config.toml
head_dim = 32
d_mlp = 512
vocab_size = 8192
activation = "squared_relu"
rope_fraction = 0.5
tie_embeddings = "early"
parallel_block = false
beta2 = 0.95
schedule = "wsd"
decay_fraction = 0.634
seq_len = 256
doc_mask = true
dataset = "wikipedia_en"
Each number is 128 + 32 x the weight over its row's rms, rounded and kept within 0 to 255. Layers, rows and columns count from 0. The size above them is the row's rms in percent of the matrix's.

# layer 2 MLP up, 512x128, rms 0.104, rows 207-233, columns 0-127
size [162 142  34  25  23 123  31 133  27 150 136  23 156  26 152 152  29 118 163 146  39 159  27 137  27  64  28]
[[127  33 149 147 108 171 115 108 104 120 108  95 111 161 148 130  84 118 107 106 102 163  66 174 187  95 144 104 111 138 125  88 182 126 190 174  66  85 143 133  67 162 114 102 130 100 114 164 119 128 158  90 121 111 122 137 146 116 129  99 118 133 107 179 128 116 154 140 130 165  92 112 122 134  70 145 171 183 160  93 131 185 121  97 139 125 121  94 140 101 151  78 155 142 123  98 171 184 179 129 128  87 134 157 126 152 193 185 129 157 132 110 135 118  53 140  72  66 115 137 145 157 127  77  82 117 106 160]
 [130 144 121 103 164 101  98 132  77 125 146 124 120 146 148 106  93  51 157 150 125 198 127 184 133 143 123 183 101 161 133  83 165 101 139 115 152  83 159  75 145 108 169 124 149 111 133 154 128 162 132 174 153 140 102  72 169 162 158 149  96  43 168 133 140  73  70 129  87 162 103 101 107 131 101 193 115 158 153  92 131 156 168  67 159 175 120  89 154  83 141 117  75 125 162 120 100 129 169 100 107 137 151 137 130 160 171 129 137 151 121 123 165 115 139  92 142  71 139  99 101  80 137 133 221 138 115 102]
 [106 142 128 130 148 187 119 118  89 134  93 117  82 108 189 150 108 114 152 143  94 110  81 115 165 100 141 118 100  80 161 119 133 137 135 149  85 178  93 107 175 103 188 150 191 106 105 105 134  90 147 116 168 150 188  79 167  78 162 121 114  76 114 131 146 157 150  91 146 137  89  92  94  95  92 140  92 164 148 113 124 188 174 111 205 131 107  90 140 110 123 114 104 160 138 121 148 136 145 120 113 134 113 170 124 131 187 135  87 130 100 161 166 181 114 116 122 110 100 183 165  83 179 141 200 193  75 107]
 [ 88 128 101  88 129 160 128 112  57 169  43 143  74  94 112  99  62  97 166 159 124 144  89 134 159 180 204  89 161  93 136 142 150 175 164  90 126 132 152 121 168 142 148 134 117 100  97 129  82 139 180 143 147 125 210 107 144 110 162 181 112 106 132 163 108 123 137 133 167  86  81  82 139  97  88 139 152 162 107  80 122 196 159  99 115 192  49  75 133 132  89 137 116 146 150 137 146 137 104 132 102 162 110 130 137 135 135 194 103 151 150 154 128 153 133 136 101 155 148 147 121  89 143 142 135 139 112 160]
 [131 158 113 108 170 181 105 147  94 170  99 164 106 103 128 116 118 104 134 178  77 112 102  85 198  95 174 178  76  54 198 115 161 146 152 127 145 138 158  84  94 161 159 132  96 110 123 132 148  71 168  83 178 156 153 105 144 132 123 149 107  59 121 167 116 159  78 142 124 101 109  80 132 108 108 109 127 146 159 116  93 183 174 129 125 141 124  99 140 175 160 139 112 160 152  88 155 164 111 153 157  95 118 162  99 113 174 144 130 164 105 126 174 194 163 104 143 116 100  97 167  62 144  90 124 162  97 112]
 [127 143 126 176 119 130 121 140  88 121 126 179  82 162  97 128  76  62 120 192 107 215 125 122 135 127 120 109 136  81 143 130 184  84 199 136 161 162 196 104  95 145 110  87 140 114 123 134  98 162 173 136 136 184 143 100 145 142 150 147 141 152 119 154 178 113 174 157 101 141 179 124  76 130 146 186 101 160  76 164  90 152 133  75 138 160 145 141 112 116  47  87  90 139 129 136 174  91 136 113 121  97 173 133 126 138 156 174 143  83  99 150 114  88 118 149 136 102 106 168 145 152 190 106 155  96 114 163]
 [ 38 149  96  82 155 223 136 128  99 140  95 174  81 110 149 131  73 115 154 112  93 145  90 126 192 143 140 148 114  56 151 124 169 109 169 126 102 127 119  78 126 190 157 152 158 126  91 103 131  86 127 187 134 156 154 141 148 106 124 172  91 102  96 146 137 129 139 140 146 126 126  50 125  83  97 136 109 167 126 112 113 193 111 100 119 150 127  57 102 123 150 126 141 181 151 115 122 150 127 116 107 136  98 139 148 136 165 181 118 156 149 166 138 154  68  93 140 132 123 118 193  78 147 136 157 163  75 158]
 [109 127 185 137 114 175 145 171  76 109 148 179 135 128 103 145  69 146 141  72 112 179 155 140 113 125 134 139  75 130 242 133 105 131 159 153 129 102 123 129  37 148 141 116 111 163  89 169 100 151 222 133 117 107 117  67 188 102 129 112 160 154 158 160 169 166 114 145 148 158 113  95 124 160 139 155 168 149 122  90 112 144 125 124 109 119 129 107 134 184 110  97 117  91 148 100 117 116 116  94 118 121 111 101 123 135 123 155 119 117 125 150 112 102  48  70 146  89 115 188 132  49 158  99 126 115 119 118]
 [ 83 155 105 147 105 174  99 147 132 142 109 135  87  76 163 114 128 143 166 164 112  94  68 114 179 123 159 112 160  57 152 120 185 157 136 113 120 172 142 101 128 110 142 141 115 122  68 169  93 101 208  90 139 157 157  97 166 150 149 162 153  95  89 137 110 127 155 149 149 101  75  73  88 109  69 160 142 172 123 134  82 177 144 113 142 118 120  75  97 136 149 168 153 152 113 107 144  99 118 172 118  93  92 116 104 145 246 161  82 107 135 116 173 158 100 122 145  79 126 161 147  99 130 124 146 146  88 128]
 [112  88 135 116 173 119  79 120  68 117 113 139 100 102 153 111 110  94  96 152 152  53 143 133 119 118 160  96 131 103 158 105 130 182 165 162  66 163 104 118 163 164 100  54 129 146 119 168 136 162 111 102 146 160 135 157 110 153 169  91 119 150  94 116 142 123 161 106 144  94 119  93  72 125  99 155 172 196 147  92 164 157 147 142 191 168 115  79 110 112 104  46 148  98  97 131 163 133 126 187  92 117 108 105 160 171 109 176 119 160 103 167  98 129 157 142 143 122 100 141 102 141 132  89  97 149  29 159]
 [108 187 108 129 161 147 134  98 145 141 146 105 112  93 156 103  99 133 118  74 164 109 163  97 124 171 156 154 117 119 115 118 138 124 161  43 157 101 156 133 106 145 169 140 164 120 137 150 165 103 126  86 166 100 153 107 150  62  90 142 112  88 130 132 172 203  83 166 178 111 100  45 129 110  99 155 146 109 109 154 149 125 176 118 147 107 114  83 118 123 176 156 130 107 164  94 157 126 136 154 132 125  82 168  74 205 160 167  79 167 172 142 160 116  86 162 146  75 103  70  84 155 141 179 142 148 118 146]
 [ 74 122 146  94 130 138 133 144  89 165 143 169  75 119 165 113 154 113 116  91  98 175 110 143 141 104 168 108 122  54 199 114 162 109 162 120  82 150 126 119 127 176 172 152 137  98 108  86 101 139 173 107 155 168 124 125 161  95 113 151  78  54 137 122  97 117 145 128 139 137 128  99  62 114 103 173 132 183 110 178 154 227 164 104 159 129  90  65 158 112 101 150  46 125 117 145 122 155 154 108 114 139 117 157 138 110 172 143  72 150 128 126 124 195 106 121 102  81 144 147 153  95 164 135 129 136 128 181]
 [100 105 160 129 106 120  94  97 105 127 129 172 109 142 133 135  64 134 117  85 147 156 120 152 144 139  97 164 104 148 146  79 232  98  83 130 150 109 126 142  91 202 124 108 169 128 129 181 125 128 151 108 160 119 157  96 229 145 104 123 141 134 160  95 106 115 132 137 112 154  87 117 146 127 116 170  84 154  76  99 133 172 198  85 111 185 113  95 121 108 120 112  94 182 114 155 110 108 203 142 126 109 140 133 108 214 139 140 124 125 110  98 130 115 147 118 132  61 136 122 148 116 135 146 193 112  50 154]
 [100 169 119  73 130 165 102 144 103 142  90 126  61  75 156 103 109  93 160 145 105  81  89 139 155 146 220 135 128 103 152 111 149 104 146  74  86 152 112 119 151 111 179 125 123 171  93 138  91  87 131 163 144 100 162  89 151 121 116 124 117 109 162 158 127 124  98 128 119 120  74  58 148  79  90 148 111 155 145 102 128 184 134  95 110 153  90 133 104 149 155 161 122 151  90 156 104 179 141 137 133  77 154 111  84 114 187 150 105 138 100 121 143 195  69  47 112 125 121 152 185  83 175 138 138  94  99  94]
 [136 128 129 142 149 181  75  91  52 152 140 166  99 132  92 115  97  86 160 130  88 134  90 157 150 121 161 202 175 113 124 106 125  64 120 116 173 112 128  78 147 141 144 106 156 133 116 184 160  87 131 177 192 152 136  69 183 118 142 125 145 167 206 160  94  90 114 126 129 161 141 147  91 139  93 152  85 137 133 134 179 133 125 106 143  96  57  75 145 134  91 185 131 111 158  74 104 172  94 130 131 121  87 118 148 165 131 119 111 162 152 138 159 133 135  67 131  63 113  95 158 129 171 137 147  94 102 132]
 [109 137 149 113 148 133 115 123 131 146  99 121 121 140 164  68 132 110 105 153 148  88 102 147 126 121 145  87  64 128 176 133  90 221 184 104 167 127 119  94 135  98 148 158  69 108 132 139  94 133 138 167 184 136 180 116 103 131 116 135 108 134 135 125 173 170  71 139 153 102 133 111  89  98 106 129 141 185 120 141 117 151 179 141 176 155 144 127 109 111 148 181 161 128 115 108 119 151 222 145 176 199 103 131 167 134 186 159 173  95 187 120 176 130 130  79 121  65  83 122 139  70 148 146 164 174 143 111]
 [ 82 153  91 107 131 171  96 121  77 137  82 153  88  89 133 128  95 137 129 134 110 118  79 117 142 149 178 113 102  67 134 121 164 125 135  68 152 126 175 128 172 148 166 101 113 108  91 143 127  81 149 155 160 146 185  98 105 107 154  94 134  84  96 147 112 138 144 116 151 162  99  84 128  92  88 166 140 139 188 141  80 181 148 107 170 103  88 134 126 141 121 137 115 174  92 165 181 153 133 132 124 131 109 201 119 197 158 185  86 184 116 156 153 146 110  77 145  88  82 124 177 101 140  91 160 131  56 171]
 [165 115 131 118 192 207 123 145 130 162  69 127 115 116 176 146  93 128 205 100 124 175  94  99 169 152 152 108 156 114 148 126 164  79 138 118 122 118 151 126 104 159 155  95 154  95  97 127 167  91 156 143 152 118 132 118 156 150 129 119 184 116 107 190 141 126 185 125  95 200 125  89 157 115 141 104 121 125 122 171 124 201 107 203 153 196 113 124 111 161  88 153 164 113 145 105 167 158 112 108 147 149  85 149  75 111 109 118  85 121  88 154  79 109 141 103  97 104 189 121 152  71 143  87 111 129 125  66]
 [143 123 142 142 150 189 106 178 139 129 110 189 105 124 130 108 130 187 149 144   0 184 125  96 140 108 167 178  98 128 155  96 118 143 147  87 150 146 121 108 122 180 163  96  95 185 118 127 120 137 159 108 145 122 120 102 122 165 115 147 118 136 123 139 113 102 119 102 138 128 122 141 143 124 103 187  69 201 163 123 157 150 105 157 149 173 168 146 138 126 143 107  95 123 101 132 119 112 177 138 103  57 169 171  90 149 108 148  61 116 130 105 137 122 144  72  90 101 134 135 113 111 166  85 202 102  94 191]
 [116 115 114 103 109 161 136 128 110 188  83 143 106 110  86  82 145 188 153 127 120 118 135 161 159 135 182 121 128  59 124  97 149 158 105 149  63  99 186 141 115 147 135  94  95 128 100 101 204 105 199 166 142 157 101 118 151 119 109 130 105  79 162 122  89 158 130  64  84 121 121 143  99 130  61 112 153 143  94 105  83 141 144 124 111 122 112 134  51 129 190 140 146 172  93  76 119 126  87 108 133 164 130 154 146  93 139 132  82 117 149 121 134 179  99 100  58 113  95  86 106  51 105 173 154 138 120 149]
 [ 62 148 116 104 154 176 119 116 150 146  76 110 122 133 132 109 124 127 128 136  90 177 140 126 156 146 199 134 134  53 158 115 102  94 169  74 107 139 138  79 159 148 178 122 132 147  76 133 129 115 140 135 115 162 185 101 136  95 116 189 162 114  84 135 163 143 102 111 125 151 117  85  89  98 144 187 111 181 124 135  78 163 136 106 144 129  68 122  75 147 133 148 128 137 106 121 161 132  99 101 120 161  73 172 119 142 159 187  72 123 137 109 138 156 145  51 115  55 118 103 169  67 192  99 159 141 102 169]
 [ 76 150 117 157  62 170 102  89  57 138 153 111 144  10 125 161 112 119 148 141  68 156 107 137 132 164 115 116 147 132 196 155 159 114 158  94 167 108  91 131 101 136 134 132 106 136 126 109 131 112 111 163 140  59 115 101 136 139 127 175 110 111 186 146 121 115 178  98 146 130 125 151  94 122 109 103  99 186 127 130 108 144 126  69 118  99 141 139  91 104 156 225 153 168 155 104 110 145 140  98 122 116 108 141 120 173 188 121 113 125 171 135 177 177 102  81 126 117 106  80 135 101  99  65 101 172 138 108]
 [ 66 147  99  75 127 151  99 124  48 127 123 146  76 109 116 132 121  76 141 178  83 144  87 138 182 119 158 125 135  95 149 153 153 134 178  94 119  93 121 113 131 127 134 123 113 122 139 154 123 132 218 101 180 121 185  83 161  89 152 177 139  78 119 131 103 148 127  76 112 106 133  66  80 105 112 161 106 118 135  99 115 170 175 161 129 177  99  83  97 149 146 126 101 183 159 154 196 115 149 147 121 147 104 174 115 163 167 176 121 136 121 162 157 162  79  58 132  93 130 116 141 116 136  99 190 145  99 113]
 [151 198  89 153 136 115 129 160 129 107 138 120 114 121 149  98 100 113  76  72 120 145  61 119 211 125 142  71 118 116 169 128 143 128 185 196 121 152  92 131 107 162 122 174 158 124 102 176 147 133 120 145 132 105 178 108 108 112 151 153 157  88 160 138 110 108  64 167 112 127  69 136  85  70  91 143 106 119  96 147 131 125  91 145 152 172  96  84  89 128 132 191 125 136 177 138 173 124  83 160 106 118 173  82 128 130 121 158 145 139 101 227  70  96 170 152 102 147 116 128 178 125 154 117 149 150 143 149]
 [105 139  86  72 149 137 109 124 111 137 106 128  86  68 158 101 109  91 149 107  75 120  96 151 175 141 155 110 109  46 178 171 163 113 165 108 137 141 121 130 127 152 144 126  86 149  83 138 109 128 147 118 172 146 172 138 173 102 136 132 165  98 140 177 120 146  82  89 113 108 122 103 141  85 111 185 180 174 180 116 116 212 201 129 136 119  56  88 125 168 111 169 149 167 105 130 102 140 137 118 147 103 127 126 124 148 186 145 120 159 153 153 133 190 123  52 136 129 122 131 136 109 191  93 161 157  72 153]
 [114 174  62 107 190 186 119 136 103 139  69  96  75 112 120  79  93 114 150  72 106 128 114 149 166 143 148 113 125  66 157 113 165 108 150 118 111 150 114  68 143 177 159 137 134 146  74 136 152 112 159 145 123 145 174 107 155  97 139 155 137 105 155 181 125 118 117 122 133 136  56  99  55  85  85 177  99 158 153 140 103 179 137 148 129 149  88 107 111 142 158 165 130 195 106 119 193 161 126 185  80 183 127 138  91 135 140 147 121 144 137  99 125 163 111  82  76 109 165 121 142 123 175  78 160 122 154 103]
 [ 67 160 105  80 143 140  83 134 112 159 108 138  90 127 192  83 136 103 176 114  71 148 118 148 196 154 193 146 142 100 136 149 127 153 165 117 114 142 164  89 155 183 171 136 149 184  71 143  83 134 158 132 150 117 198  87 166 116 106 153 103  59 145 151 148 150 128 113 129 125 105  77  94 146 111 121 136 133 161 103  98 138  83  71 113 126  63  54 107 161 131 132  90 162 120 147 117 130 135 170 118 128 102 120 157 189 172 204  98 148 122 160 139 158 137 109 125 141 162 124 130 100 134 106 175 146  73 119]]
# layer 2 MLP down (transposed), 512x128, rms 0.0948, rows 207-233, columns 0-127
size [158 144  29  16  15 131  28 133  19 143 138  17 146  21 144 168  20 142 151 141  33 150  18 141  16  75  22]
[[104 189 113  65  92 165 149  41  91 143  78  84 110 153  98 109 103  86 150 156 108  87 133 144  85 134 108 115 111 151 142  74 149 117 187 152 109 126  98 123  66 119  84 157 122  82 131 185 139 124 131 157 106 135 149 130 143  59 105  98 178 102 116 176 102 144 122 176  79 162 157 120  69 185 175 155 134  82 102 128 114 156 138 122  53 133 158 132 176 137 118 130 141  94  93  68 115 137 137 148 139 150 108 115 195 114 157 129 166 135 100 126 109 178 154 152 119  89 149 135 109 116 128 114 151  67 112  85]
 [166  88 118 121 125  84 173 180 135 194  97 137  99  73 106 122 135 124  97 111 135 200 135  65 100 179 126 118 124 150  67 147 154 143 147 142 148  97 138 110 151 150  87 144 109 140 125 103 114 169 100 164 103  76 118 125 138 156  81 129 153 136 133 172 109 113 165  94  93 116 155  61 229 115 120 148  92 132 110 128 177 119 102 169 120 165 174 141 109 106 148 181 114 129 163  69 116 127 157 122 150  45 153 150  83 148 145 158 148 110 115 151 148 152 112 163 118 156 128 147 147 173  49 163 156 133 184 152]
 [193 117 152 123  97 115 147 181 127 156 121 146  94 170 108 133 111 137  78  81 112  76 144 116 100 195 108  87 163 104  90 132  93  96 134 106 149  97  68 120 134 137 200 120  87 135 144  94 134 168 119 102 122  75  96 123 116  82  87  88 116 106 157 100 181 110 125 157 183 131 186 146 113 124 203  90 149 139 101 131 151 133 136 142 151 165 139 131 132 171 166 199 138 156 149  57 173 142 145 108 121  94 149 140 164 128 111 154 143 138 141 121  87 136 170 177 182  80 125  89 136  95 110 187 158  66 127 163]
 [159 113 130  80 152 167 146  73 137 131 112  79 152  86 166 129 192  62 138 128 170  97 125 109 157 140  90  96  92 163  72 161  97 122 169 124 124 143 125 140 145 205 138 108 108 158 135  50 148 172 131 140 131 105 108 127  67 180 118 153 128 132 120 181 114 103  92 156  95 211 122 178 170 141 143 101 155 107 127  92 148  77 111 143 138 105  84 135 149 136 205 132 125 121 121  94 131 100 109 102 154 121 141 181 146  63  88  98 113  96 115 133 115  94 105  99 188 130 146 124 181 156 111 139 163 132 190 158]
 [ 87 187 139 107 100 102 143 120 128 134 123 127  79 147 109 120 156  78 120 190 126 101 112 147 101 108 114 181 106 152 115 178  67 148  92 114 155 126 103 102 122 143  82 128 144 116 116 155  88 151 126  82 183 103 197 117 131 109 162  96 150  71 139 103 194 144 178  89 148  96 142 109  84 119 203 122 180 149 169 102 176  82 147 139 102 127 110 130 174  86 133 120 144 177 108 157 169 110 146 157 190 101 140 146 112 105 108 141 124 115  49 101 141  66 176  74 107 107 120 148 114 121  88 177 139  96 119  76]
 [ 82 113 139 141 127 103  87 162 133 116 129  84 112 106 103 139 118 157 110 100 126 161 213 114  98 100  82 184 212 162  80 119 162 145 150  80 148  37 136 164 127 139  74 139 135 145  97 134 157 161 121  80  70 148 136 106 124 123  93 118 144 137 152 121 136 174 169 129 161 107 128 133 164 144 173 148 135 139 134  97 176 103 158 176 123 179 100 134 110  83 190 156 209 138 124 143 101  64 132  72 167 119 163 117  98  87 129  91  98 144 110 122 150 134 177 182 113 134 149 132 121 104 159  87  84  99 152 137]
 [122 106 132 191  83  83 199 116 139 134 131 149 101 135  56 120 161 115 143 133 163 123 112 107  74  56 151 170  95 150 123  98  77 110  53 169  97 124 110 116 153 134 143 177 139 114 139 184 108 163 100 143 142 126 130 155  94 161 148 136 111 157 179 136 101 132  80 167 131  85 156 179 123 119 176 131 121 147  92 152 129   4 130 127 135 107 140 181 136 130  98 103 136 114 132 131 100 102 142 112 191 122 144 110  94 107  84 142 120 168 120 139  88  79 157 114 119 109 130  84 144 126  32 136 123 113 163 114]
 [143 115 153 173 106 137 129 149 113 131 117  90 134 100 100  85 119 131 120 166 154 135 129  74 111 156  84 108 209 171  53  33 170 167 168 134 147  92 181 145 169 157  93  98 147 117 143 105 182 160 106 115 114 161 109 165 148 185 108  99 119  82 101 139  79 126 121 133 110 103 160 127 140 140 130 156  98 115  66 132 179 136 128 149 159 205 146 129 120  68 168 149 110 148 131 102 135 116  85  98 128  98 161  94 153 170  66  77  67 171 138 119 138 125 149 188 106 141 142 135 102 145 137  87 141 168 153 118]
 [136 141 182  96 139 127 103  92 128  57 167 152 129 159  77 107  93 111  95 139 112 120 141  99 130 164 122 116 144  90 185 178 168  80 174 139  99 134 160  99 116 114 122 101 154 134 192 117 116 134 159 175 117 124 135 108 127 137  94 122 122 135 119 127 135 111 105 170 137 195 139 163 138 184 209 178  90 147 107  62 158 117 158 140 160 205 129 129 145  99 127 193 131 125 127  88  98 138 136 153 128 154 157 105 164  71 155  78 203 133  98  63 175 136  59 137 131 141 106 124 157 153 101 114  93 186 128 128]
 [139  89 169 116 157 120 121 124 156  68 133 150  55 137 116 107 125  78 163 142 136  67 168 186  66  66 168 133 118 117  99 142 120 104 109 185 133 166  83 193 156 124 127  61 136 139 121 160 176 152 138 157 173 136 120 161 103 137 145 138 149 136 146 152 177 146 118 101 160 134 165  82 137 125 118 102 186  65  82 103 177 114 104 112 110 146 176 107  76 150 126 146 112 156 111 131 140 133 135 127 144 109 118 180 166 177 126 148 175 125  86 109  88  87 140 199 142  97 153 146  63 163 103  96 132  89  92 160]
 [105 112 134 114 131 109 129 196 133 107 113  96 130 140 118 144 129 138  92  89 205 158 110 107 165 131 168  76 129 143 149  93 132 110 156 183 175 129 121  92 128 101  97 176 150 129 145  90 131  69 141  89 137 174  95 142 116 172 128 113 122  66 133  87 150 157  94  97 146 165 167  81  75 140 145 116 115  97 143  86 141  75 108 120 101 125 122 203 165 102  79 151 155 138 122 111  81 142 147  64 205 136 182 126  76 126 112 121 131 127 145 124 120 126  50 185 138 122 110 203 142  77 122 152  96 163 147  79]
 [171 101 132 114  94 128 141 133 112 131 154 173 113  99 173 163 137 140 183  89 119 143 122 142 167 119 116 122 142 190 119 109 165 104  49 107 130  90 135 122 123 142 169 119 138 144 150 120 137 156  76 167 119  79 139 148  64 115 138 148 110  74 185  85  65 137 102 163 120 109 136 112 197 145 139  66 173  82 132  97 151 125  77 118 145 123  73  66 156 156 115 228 141  64 110 105 107 119 110 173 122 147 101 126 165 123  93 116 151 173 206 129 164 130 194 145 163 126 116 117 157 166 138 140 134 134 138 115]
 [ 85  98 165 111  59 134 137 124 195 163 105 127 117 149 171 122 133 196  72 102 139 140 124 105 172 125 117 143 160 176 166  93 124 144 112 105 160 161 166 166 106 134 146 159 132 129  82 137 161 110 156  93 135 134  40  98  78 134 111 137 100 166  85 151 104 125 131 109 112 164 125 124 145 174 118 180 157  75 119 108  84 113 163 140 170 113 167 129 187  94 125 185 110 134 148  98  79 151  44 168 158 142 104 137  76 177 152 153 159  71 138 160 138 167 115 129 162 112 161 136 109 176 117 121 165  83 115  88]
 [ 97 148 111 172 146 163 151  67 104 150 129 116 104 143 172 153 130 172 135  92 118 155 165 117  93 146 124  96 135 106  68 188 124  65 114 139 106 125 156 136 130 117 161 168 156 145 100 133 200 143 135 191 176  79 151 166 159 126 131 130 161 126 104 182 122 112  75  97 100 113 141 141 124 151 169  99  97  71 156 190 147 152  95 134  96 102 146 121 122 149 156 166 162  79 200 128  74 150 164 109 126  97 109 153 166 107 101 141 132  29 157 159 152 172 117 105 118  74  92 121 119 175 123 149  79 119 164  95]
 [168 114 131 123  99 165 134 120 178 159 142 107 163  91 213 127  97 104 135 123 138  93 150 122 150 113 101 124 155 157  70 144  84  92 193 119 223 120 130 176  85 115 164 130 135  77 133 103 106 150 132 102 122 181  84 130 122 117 153  92 112 108  63 131 102  86  97 170  80 211 125 171 135 175 140 100 144 113 149 108  82 113 151 127  94 130 160  90 117 130 100  92 133 162 103 166 106 140  71 105 134 129 152  78 169 144 116 121 124 183  86 139 151  98  79  63 123 160 143 151 138 146 103  89 170 162 158 143]
 [103 128  98 156 159  86 123 115 120 111  60 126 169 126  95 125 116 145 110 115  95 112 184 105 101 107 121 112 133 129 121  55 127  86 127 121  94 159  93 121  86 103  94 109 131 118 180 206 156 146 146 202 129 162 146 154 152 152 107 107  95 160 175 127 103 147 109  97 177 128 139  95  79 124 149  76 110 115  84 122 140 155 124 120  62  72 178  92 145 115 105  89 195  99  93  83  94  82 182  77 135  84 168 134 113 108 185 102 116 146 147 110 119 109  96 166 127  81 179 171 102 143 147 130 119 155  56 122]
 [255  90 145 134 144  96 136 167 155 131 172 124 129 158 136 113 148 146  77 139 139 109 108 132 123 125  99  68 112 150  30 173 100 107 132 150 150 124 150 159 175 155 135 138 159  91 146 144 125 149  93 175 134 170 114 112 129 142  52 118 154 165 140 123  75  68  92 114 120 160 150 152 132 150 125 120 109 100 106 152 170 198 128 103 149 154 197 128 162 122  70 138  99 128 171  98 105 106 146  82 102 156 150 112 130  35 156 131 152  99 114 141 148 125 121 163 123 171 164 128 120 109  71 146  99 125 107 130]
 [154  79 178 139  88 126  86 162 103 130 101 118 120 143 179  91 137 104 112 119 128 154 104 150 101 129  75 114 139 128 131 132 109 137 124 108 182 117 129  97 128 130  62 133 144 163 121  90 124 138 123 109 120 208 124 201  88 144 150  86 138 120 146 102 148 119 104 103  89 123  96 142 156  88 255 113 188 156 111 107 165 140 185  88 128 166 103 151 118 151 153 190 173 115 117 101 131 109 114 135 185  89 165  88 109 111  71 147 133 159 138 136 110 155 132 159 138 178  72 159  58 153 124 151 151 140 130 164]
 [138 147  69 124 194 158 166  96 142 149 127 174  95 121 128  69 116  68 126 101  86 137  88 129 144 204 171 107  91 162 121  86 176 125 127 137 109 101  68  69 181 174 118 122  99 145 103 126 138 151  34 129 184 152 112  97 150 126 151 110 122 122  83 151 144 140 178  64  92 131 132  76 130 109 133 138 140 115 109 133 151 135 149 127 117  44 150 100 118 152 116 114 143 147 160 129 130 125 128 156 195 139 128 151 166 101 158 195 117 146 162 100 145 114 154 128 132 153 125 193 127 141 103 107 152 180 198 132]
 [ 66 216 169 122 121  77 127 162 148 169 138 144 117 118  92 141 169 202 131 114 100 105 123 127 173 126 121 115 153 100  46 130 136 115 170 108 121 205  90 121 129 124 158  94 172 156 135 134 166 125 156 168  96 152 110 205  80 147 117 163 131 142 106 142 130 110  98 131  95  68 154 166  90 129 105  94 115 150 102 146 111 116 148 112 101 182  85 151 131 117 122 128 155  56 195 141 139 155 141  84 150 145 141 150 170  77  72 143 105 104 144 140 170 132 154 106 208 147 110 114 121 151 127 168 146 115 175 145]
 [164 163  85 124 100 139  74 110 112 103 112 122 139 136 111 119 108  80 134 106 135 184 146 148 122 104 131 148 147  96 152 143 105 122  91 182 134 153  71 139  77 158 110 172 106 168 107 174  93 134 108 119 150  90  77 135 123 138 142  80 221 161 118 144 139 122 118 104 134  56 158 111 161 198 186 147 156  99 177 134 115 202 107 192  90 120 187 169 164 148  99  94 125 136  97 188  93 162 125 144 135 121 147 107 115  79  98 140 125 101  73 121 124 139 152 155 145 120 141 131 145 160 116 208 151  80  84 102]
 [117 161 168 113 137  79 146  89 145  68  64 153 153 112 109 143 148  84 140 153 153 126  93 160 167 111  96 138 122 152 177 127 146  96  82 113 145 158  41 216 114 139 161 118 179 138 171  91 124 115 120 162 124 134 106 110 132 116 195 194 182 139 115 102  82 116 112  77 136 161 122 154 192 100 163 138 123 131 199 149 153  88 132  98  57 143 150 148 125 161 125 109 102 152 127 134 128 104 142 153 148 141 119  73 110 128 167 121 144 142 115 109 171 117 131 181 126  94 157 191 143 176 100  65 113 137 171 146]
 [132 165 139 102 144 164 140 168 106 115  99 111 124  70 107  88 150 167 125 121 110 133  93  99 165  93 134  51 112 126 130  99 177 105 131  69 123  93 138 169 147 128 108 193 104  97 151 135 108 118 177 195 168  73 134 149 124 151 131 151 158  91 118  68 177 146 114 153 178 136 148  74 148  95 179 134 187  96 129 168 106 103 123 117  96 171 139  69 155 124  90 100 138 108 154 123 119 126 134 123 158 114 155  90 154 111 179  87 166 137  77 142 146  86 190 217 132 115 116 139  74 117 150 166  97 180 154 118]
 [115 135 127 103 132 112 124 120 164 177 134 127 230 114 140  96 128 181 163 106 109 132 123  79 191 167 128 125 138 169  93  86 115 103  70  93 129 195 178  92 110 131 167  94 116 168 105 109 141 157 106 143 115 157 129 153 115 138 115 129 103 147 112  93  93  82 149 188 132 139 118 125 181  96 150  83 239  90  75 116 118 115 129 138 144  40  76 148 118 137 156 106 137 130 165 105 121 121 187 116 106 109 121 107 124  78 145  94 108 128 128 122 133 180 114 127  86 129 153 176 188 157 109 103 152 159 152  98]
 [115 130 106 120 157 149 127 126 139  91 130  71 134 123 150 165  97 169  68 101 126 117 134 145 109 167 162  68 126 156 136 112 126 190 133 105  94 113 137 160 133 197 112 136 157 134  80 121 172 107 101 120  75  92 171 138 110 125 141 186 109 151 108 157  94 120 105  56  65 130 167 116 118 157 103  82 165 153 178 150 111 141 113 167 174 152 153 188  95 129  85 100 136  93  86 143  95 175 126 148 146 182  99 124  98  79  83 151 145  81 193 124 135 137  60 131 157 111 131  57 120 133 141  96  85 142  92  70]
 [162 123 185 143  72  91 193 147 147  98 103 155 113 109 106 113 108 116 114 130  87 200 117 117 142 126 119  73 126 163  71 155 104 146 119 159 126 126 147  97  97 139  76 122 152 133 133  89  93 104 119 139  87 157  75 163 132 143 156 151 149 141 123 120 162  41 132 118  96  85 188 102 167 142 134 106 173 145 113  80  93 133 120  88 133 122 146 195 146 104 134 132 134  59 203 147  78 144 157 142 176 150 162  90 140  43 116 104 169 110  93 181 113 180 100 143 149 110 156 140 171  91 119  90 116 125 116 151]
 [ 93 179 154 118  93 172  80 145 174 129 180 151 152 147 113 140  77 155  83 169 116 159 137 174  93  71 126 171  76 166 152 102 124  78 165 169 175  95 126 134 118  87 125 159  92 146 169 187 147 127 123 124 138 175 132 164 108  99 131  95 165 107 133 199 116  88 169 124  82 153  44 125  76 177 130 164 141 146  73 175  88 123 132  58 128 141 182 121 113 127 145 130 129 124 152 130 155 119  79 146  80 123 116  95 177 143 149 152 116 118 100 127  87 103 145 114  81 158 136 133 160 148 146 154  77 110 158 121]]